{"n_head": 2, "n_kv_head": 2, "norm": "rmsnorm", "norm_eps": 1e-05, "tie_embeddings": true, "init": "uniform", "init_std_o": 0.0, "init_std_down": 0.0, "optimizer": "soap_variant", "lr": 0.00598, "lr_head": 0.0069, "decay_fraction": 1.0, "batch_tokens": 65536}
Each number is 128 + 32 x the weight over its row's rms, rounded and kept within 0 to 255. Layers, rows and columns count from 0. Numbers have three digits each. The size before them is the row's rms in percent of the matrix's.

# layer 2 attention output, 192x192, rms 0.125, rows 102-169, columns 96-191
100:110155088146086135166115153173164133167208160111130049080116113070035118127134153164101104206113161159127075146109187126143134128159178132125096123137135146129123180167105134078154103143111128109034112143136134094169160167108080120111136104136142065101174167165136151155121143005123099135
098:143108107078069134066140135134169135138089155134050131141134144104092155162139094140141119111082117138159180043180118084109114140122099192101143108095119097164160172183058107165120087109160125134191100097116010127094126076170109071153163089133142106127127079157120152143139171094131128164
099:092102137117134133130120161088110155129110148187153149175174123173120154138087127132127068159153120108088126159124127109129135089159117082162129129117085147107156171140104160132153152063092059110188059115107132173107133189133086144185145113098131136081171169081123146171170171159091172108
104:163144138136111078191126200146126151127126128103153170135104101065073052103098138099130145139188170120171178141187160101135126104210154093109118124142113158186154118074168103102127141120161155163119108149091115116166113150106128074094188151164137120112154125113062158163154132104120172105
104:121163126146120126119118099103101168149154162056130181150169128125091124165136083076116083112201109137132070125130120129179126124152155143146106154140078124155113090140084062130131107179072120141048138132107140178140133138124093136113115138097153134100138113172172093166126113144122130142
099:140171112120144116086109143057174094144072081166119121152158131142132115118057093205161162188115151190108100127112101085147161154095181111093126133118168154104131118112130102104118075135129161090100086123199143042130108142150138176151124104129091137173110098114085150154157079126152093131
100:112071209137109170154136102115122113172128182102144096123121089126120121103131135086115080135128061137082155075172125107126167145138129113225150107176057124131145100192122120124131132108138134121193117108113100177154109115180140067181050149073154087138115124175099155114129109109103064181
097:126075121100170127071203086149163160152159103115092138136078148136170144155172110145184125159110121105137114181136156128082123104142126172145103188108136118088151215066130106124107140146110074114118103147094191149119097187085118096150145110125141140089137090154070063061155151129111112128
100:125023085082101113105142131169157116116134130085075130072112119075121209121128148114162084110107137199137098107089116112158108113148121106130184164106132197117092143112135119207092149143119134098111158181106150164185138102180070152131131147185108105160145130136142148152138051126143124115
093:113134159110124092088072094109085114126161174150138137149105069165140135131126158142117122089165151167108209149117095130154161165156146121081108133169163149095156154135132141136117126158157140111167152143113083118123098133172067123133163146181083129198050146132158139107090127077150120138
092:086087144114152136131130166142130148143098146157105116172152135147123136132132095151107117088072178171151139134169156122167153072090109113075129175130101105134124109154133183186175141139103088168085150123146089104097163091080146171083174104131112162100122097159212204180161118130131098155
094:155106131182148165137161185125141126113137162137140141153118145065143151110172133126179106080068141049144109165186104123151145210134122124096077101087166166142174132161191111146115121076139118091094055110117106157119153116132153131064101099100101124130133124178118093108088160203142182134
100:153133094148125105151138080196163146154112073138160105196149181153123123147133080171108193111115187086201124143160141174081141127148128126167130172124107168109175109203130142103136125166170147114122133147139123158158128103056187075129139160111183133154091083165136121154151111093155134093
103:074162174130145171127155130114159156107099159178159119111108100096177125129101129087140120105140124107169129164144135090162166148098138117130157129136077083073072085124062153143090122122064163081139170123091134122076170157097129111112106111171124143141126137144084133150132185141152125149
115:127113127159164127144082131104090104127129127081179099066146137071122124156119183064089192152110171094088154198102193110116131116110109127065085140097121091126115133119097071132143142152135103126100130117192147155130134176176121126121112079128092136135106151119121102147160087098130073107
090:128084087162127200137124165155149086084069116173137131131093136061140119176192116165120111152175154111117160101115111143120110150115157159124137097065127181135050133156091113190174121070143108089100146083146120081134104153167152132120045098147126144153105046102200109122115158055138125165
103:062172161124101157153062182133126141155107106091131146154110094133090117141160123104077159122071115146107106126171174118177115055146147084141157172132091187133090131138125129077101113101129127142130102142126146100084129068101018064079128099049133200107110108130144161124098170126128172162
100:122136127179140149183174202128163129136105124071123118116113133148115131072127131101105136073132120141086131152131147077150115098202107130122129084140087164088095153086080171100132137155113111175147132083122118089107145128110175158146137141085141144132152078171145124083105123142086110175
098:170126125146157129114203132122104143117132096063115144127093102097158095089105104122087108152179111103139170096182122137164089129122114193100105151078092126120116118106070091115159136072116131130108153072182124083137204129074063083119093078194066188089120113166196136128132136189102118118
093:115123154116091149178155166135142090106141161194149080064111124131139130098188107129105082095149090174168130074135122096142143117135169109049119173141117165142170087132051134078165128136116115063129130162170150139147080134149108131149057147166095142131156085120096159095109152131131098114
103:109094126171089136058132087146106172109164075166167131091194081055103094189137072100147123182083164116124085128101092151140137154063160162107096124144112168107089100125105153171124095138153130128100058137111145169161133097096116112201050152202176088122131159144097098164118066140083099157
112:149171134156120163077128180102159161137081112132144127100121113117132132121089186081082146095188087165099130133149179161126117067175151102156110147065148100131118098161164128116065102106187112110145129123138160148144166139103078154164146072150134072187167141138129068138139148105119108104
093:142160159057173141126169178166103124193151147121101167150114183079170146155121151122137182127155143189091117102169130077134122150056158118146101113131073163188151106136135121072084111116090134123101125104127101121179087139093162103123118131116115066133132168117123160165151147145117134055
102:093099141130109118105120111151094131114098103163114146118173112163185144095077187157104131116140136128104121160110118165137176126168104141113082122109180135138222161119128176117150140121098162076076137233158100151062187138105139107103108135093145112133091122156176088189144114114127146094
102:174129092113168132160110111061139096102139166127124168190164125138136151116182015156076146146178108142158121128146154144107124144121156080111130088136136132162153122119081096081071157106130113118086207150152145146133148112140120072159174124164077126180063172112123095103123163176116171072
104:140113099200133172087081083095040134140135144091117122112120154095095134097092128162124128089169114187142098137116151123165145113099125128141155122114056158140111072084091145170107106144161149113131074166148129175142126129085112084107192229059122098103119139113115122119136136169106121138
091:119118114111119104201135052112208090100117123178183124128165176060087126136090122079146133165101136191135135132100161105181133091176143147150117124093076127124110084088142148104150127122156092089091143127122133092148202135146118156040132128148136124170069100138076066168097188163129128145
106:122136123144160073138107106146123067125128135113141079096169157119130078120142119136164121161156125185083099061170106127152112156149125140185138106102119144113158131101180098155127110109155124118070153152139140200125076134123095106093197150140156142211088143127155095116149132116163122108
097:138160087096055105157151156126068177159140136182099104131172152070138108075108100117146107135140134146154141130078152160103091146095120126067091123117160130130156128112100131133120138133134121079122188111162141044054092193144171145158112102126125114140129117241175137087132138114093095115
104:131151093089114171149157112147164095170195122167177151123108058113167090177111145149142156200113136176097130103108058115159134184109107113126062150097103154084085146154142137167149105113132134143153162138138142097174164126192173136146145148124153163112097087134142097134158101141101123097
093:140147110124163107178166198111149067140103155076122099154139152143115174108148165093147123129097094132129116152091114120118129215136158143132098147145129064126113116177152105170100135116148151120135081117116092179126182093179190143109138080131109164120100148146096179149139120065065163082
098:077110096096199153097060135118101137136136151087142121154102079079124194106074162102176131119101132153150181052085093113113172096127020140137155160116114126153149131152151129120102127186139131101112181139206067083143138096129075126120108145132098112155124156141179215091069074116154111144
105:151154130108123142129114132100081112121135073129133096131127176095126105126151140078130149161099143120127111101205156055151192161115110107173053088080099160135073172183155072117113156123145166133141173090159182134147126181177101109101072150164138108092147135151117132176116159102090103134
104:106105079079144177121112124122060093118123103129101134138137163203123197148155130103154134155115167070093156163134097121155129158102123110163144166094163130154117097113127086097123194109157116136106088056129143141133097106125136172133131184102077059122049114116073125099180121058137141132
105:151183190107111160102139093100158177108100148078147077135179126093091162150158099109161093072153151141150063114193122118109085164038130191102072146160114154093084121155142107141103104096092120144134120137158115064144107144152110181135143117135127090137092157121102139090163178009149150131
104:114110169184123144167141118122116117099101043081115088120125110049109133074138134155148123077079061129071165157103144051091153127146146101168142143093083151136148150111156137153104154107131116122096111169151156136112137172128153118123151176174136174105163111141146124185082122189175127103
100:105097116106144151092164143094139136197126156135123057064151125138072120131142176125156145078123138087076129107102182157134177121170125132110053145121115102108157147154120135141136114120177119155114110151133183146145191089092096084083144085168162121143100131185127121108182137136132155127
088:107158136177161171089093093114135134153132114154099109113160182118140219102099107164110123200120147102088153145103109106171134102127112137109107194074085191096141161137119130147152090160160181125135102121131143184075164068094139126059132170138111115095087147128079136135106159125129131162
100:148127148115134167181127052089117109155164168158138086154134148103117102154115171154114184114087095092094138129144107129100125084131129215102073135100128121137068148105086143150130129129160162116093106100101080107147154130130198092117105149160138160096126131128179161104132124129140180137
110:115132108155124141135101136089141149121167091197091156129133144119135128089196106117084185117102113105113077157123091156111118106093108103148135078120151111141103092144167084192109166118116133162135172128127175069140094156103130167153141060099127108153129149167186207123042099125116154112
101:143170191140097071102095140132083135160133157162123115107071133135154139131090094175085124150126181153184095138114168125116165123069139137115144168160122161148055190144097097122042129147172072125131137112092117152126088121114172126112113102120120149157106139123116137129106106101149135105
105:178143147170181114060173105141155155162129123170118110108103099126134131197083163132154171197098130173100138119118148190131109177135114155194156225162171138057144125116109121095198116113074120134110138124121146133118071135156089089114147143062108157120103129175118210186115096103128154154
095:094191089065107126065096118101071119186109129167141163163086111124160084131111155090110092162076120097125132101137142178103170176162148108163077139097110141119150088127178089138111165097144118107144115083089158097140118119129115118142128169136132098113105110148067140139209140153125152130
100:072097168130106105167144123159142110120141097100118112107175143079106106125079183159143110115151155116083124079132092154124134052061149111109140082131157161158109089137130121140203163134120137081161083108137056108171121138171107173156131146127157138107077147072159051158117140087106147105
110:147075134122146138099113130124142162119138112086075150105164175139156226085129106082170121097096116134141101166117211179084165148133094087149067090162104096159137105110126152155107158147126096152121142152104095119126107045137110198144208137103073169129063103132162133156092116141093114150
107:113091140103108124105189149164135128077083149171173082134117146127101096140145117150103193142101067133186160152145166096134101125149116149053157162096124098094127121191083099140084099121164068152109114186143149126186154097115135196164135161180126134106097116120101115119077142132108165152
102:178066086140075150083143154164204175115095088157132085110116141121176143105137128096116154075151136112141147187131142089145177217121117081175129136097146122156198149118125135134148095088089142093135087163094093089149068128133116093061077153099143089100141139069131143117088132102051108117
097:123170150119149201179102149160078113138144153187191160071117144122071160100097152109118169130171124173172118108139158145149057150144164164193161180150140080130143142082110113092109180120137106160171153134165089127088138162079056100137112060134122139163133078125110175101162042145141166082
104:157153128094130111147161169184128078222120140120138091119163151053142168158098143086104188145105112091154089132163158169187116171155127156037122054085090120145161105149137103141171105062154105115151151058052079122092077103119143154135183118174141185104135147124163104133160144070090155133
105:131126121123137151100112139122124115121184130167083116125101098114102134158126121122145160132065157147106084084161100143072132129109139125203161117064119126159163099120084132132108140130082156123115074139162139089074166083212086165106170092146143144112053156255124150195108210176146128122
090:110195086090134142161101150173142120158153133117140212163113149070109163151118108089137176103139137110175124140103140141041176136131069122152189138078164185113139133168160126104140103080101130083136084077132177114134050102144144102114091069175174131189167186202117154125164096139153119147
097:047166119098083166140162098097165088110204170116119121147164085163065155089132073125174155172181124166130128149152210124111126170178084074164117171128127151093158177085139133172120109150071131122105124098144165190116114089165134149151135132145054125119154123122140144172150148128127170072
102:092112076139099070160107183099182174138082138111139106122113130156168149165115103155108115124170081133160141138069189155153117127139086097102131092127126156067108095098136142140146105153159174107145086182159132111129162176170156115111097110157114142092177122232130122079140153142106143189
096:076130153106110116034143115117135082128186083120185163121096106116170104094114150163093177128118115118118136124090108114138140153114159082137124124134120082137189097150119104113098174127201144225139118123149100126097194134088117171162104085100053133138164117162125127151171101132119144105
108:111112093086150146108099125105119112091083121134096155098159081073206141052038127101148104135096161124126148155126129146123088133170118173143194157128151194076096111164160169149135113159126206123171088133071105133127108197104118133110123100114112171039175103116077143132105112091079178124
089:137115095093145055103120081123149145199085107100123098104152142120115154130122122125122080117103135143105095138073165186182114135066116172122131087076160141109148122151138137143088074123082078142154198145107114132154089175080141111100104113133131172136129064113157113209123158155152120140
101:090134109076106163104139206156166168171144168079197098114108114139153090104125164108127107056110085104108104116131101150161135103118141170104116132160125096121135132124108146156122114171099114144125133115136188104108128121163209157080142145152085163119063134114125129096072108109116120117
103:117145139087141188127145050157163102130154116160056123133123108085147141131207162115139143169135072125099106110075097116145141088116144090098123084109148057149095131067163127158089111129123074131090168150165099105154095177159131111066132085113171148189137094137149127066108206087159073079
089:112099196134108186081110072101162135147081102115088129100167155138090166165137121144138145093144163169158123141111173110190160098191158127113192084146094112087152078140199130193068078109106102149183105165089098100105152143114113131135116154128098096127140139156151165138125123097154156107
095:117156165151191133088099100140133110152106096111149148133111118123140104146121173091113136129088120137171154145144131113154158095163132143118150137132126158086116112136108118084125114105137125123139137075107121079128128077116135159163113235150162115174099153149137130086143154172082154151
100:126142148137112104120138111152085091096121172129103126169112161119117183079125149160131086157127067096136110102148166192108136153098146112094146159153070172113090162154159163187152106083189108178103105111111116100133112134133121110109087140150163180096078122088164178103090177127122070080
099:148110141084149121172116082092181205174142088150178065122120173099085138115179123123095112139151108103100131070073077117106149154162103126083137105166174110151093131156155142090144173161172155168170133085128116123118149140193129068123114158161159142108106163144112030175090100166167174151
103:092100177104191155123127124171178188168142098091101122077107139135164073068138149167133138164151157120160110130106138143156145154117108136088114178137111187128181106074086145094099159121164084107079101137151173078098097176163137111100149097143112145177134140190157141116108113114118168096
108:179161106095195114121134127147134119103133150117150090161111097159106150108121185165141091132072109148178133121154150176110146153183104108138137059103125140176135104083122079132061132121077125162095128102173142171147178100113136129176097140105111129051101140125159127110147105127093105133
099:063133166081112143121161152152132110171112133124133117154057137157140076155071060129163069172123105136135140158156126097124124091075125134142186077089144166160197145137141071137137161126179197155117109172110075089082126123133079133156147161149092025138134104107117090132206153145112098109
098:091142056119148141170164141111135142077128083148081110136130227078140131133066117164132176124112121163110208059119134119213092151094183079087116152141127136071102153160078173116107117149133092125145099106144085151166127089175087151164153095084124081130159117160110153150131138146149166116
091:111115068115134084150136119107127101088079173128097106157122115133076132110059192096095145151143077141147085175121106138113099088126132166130117092176166136154169096082177164128133166151199135104099207113132112163148096099144162121124154123083135107161167148143072107130111143147069181124
091:153117123132145114106146052106085136112136143189132123136106106176105148147148171167123118087123193186070166158144145168071095115200121086143129140166127077160110202071120100130089159124124131097071126128061078107161111158111105086170158069134129133100088114133087093119132133092134100156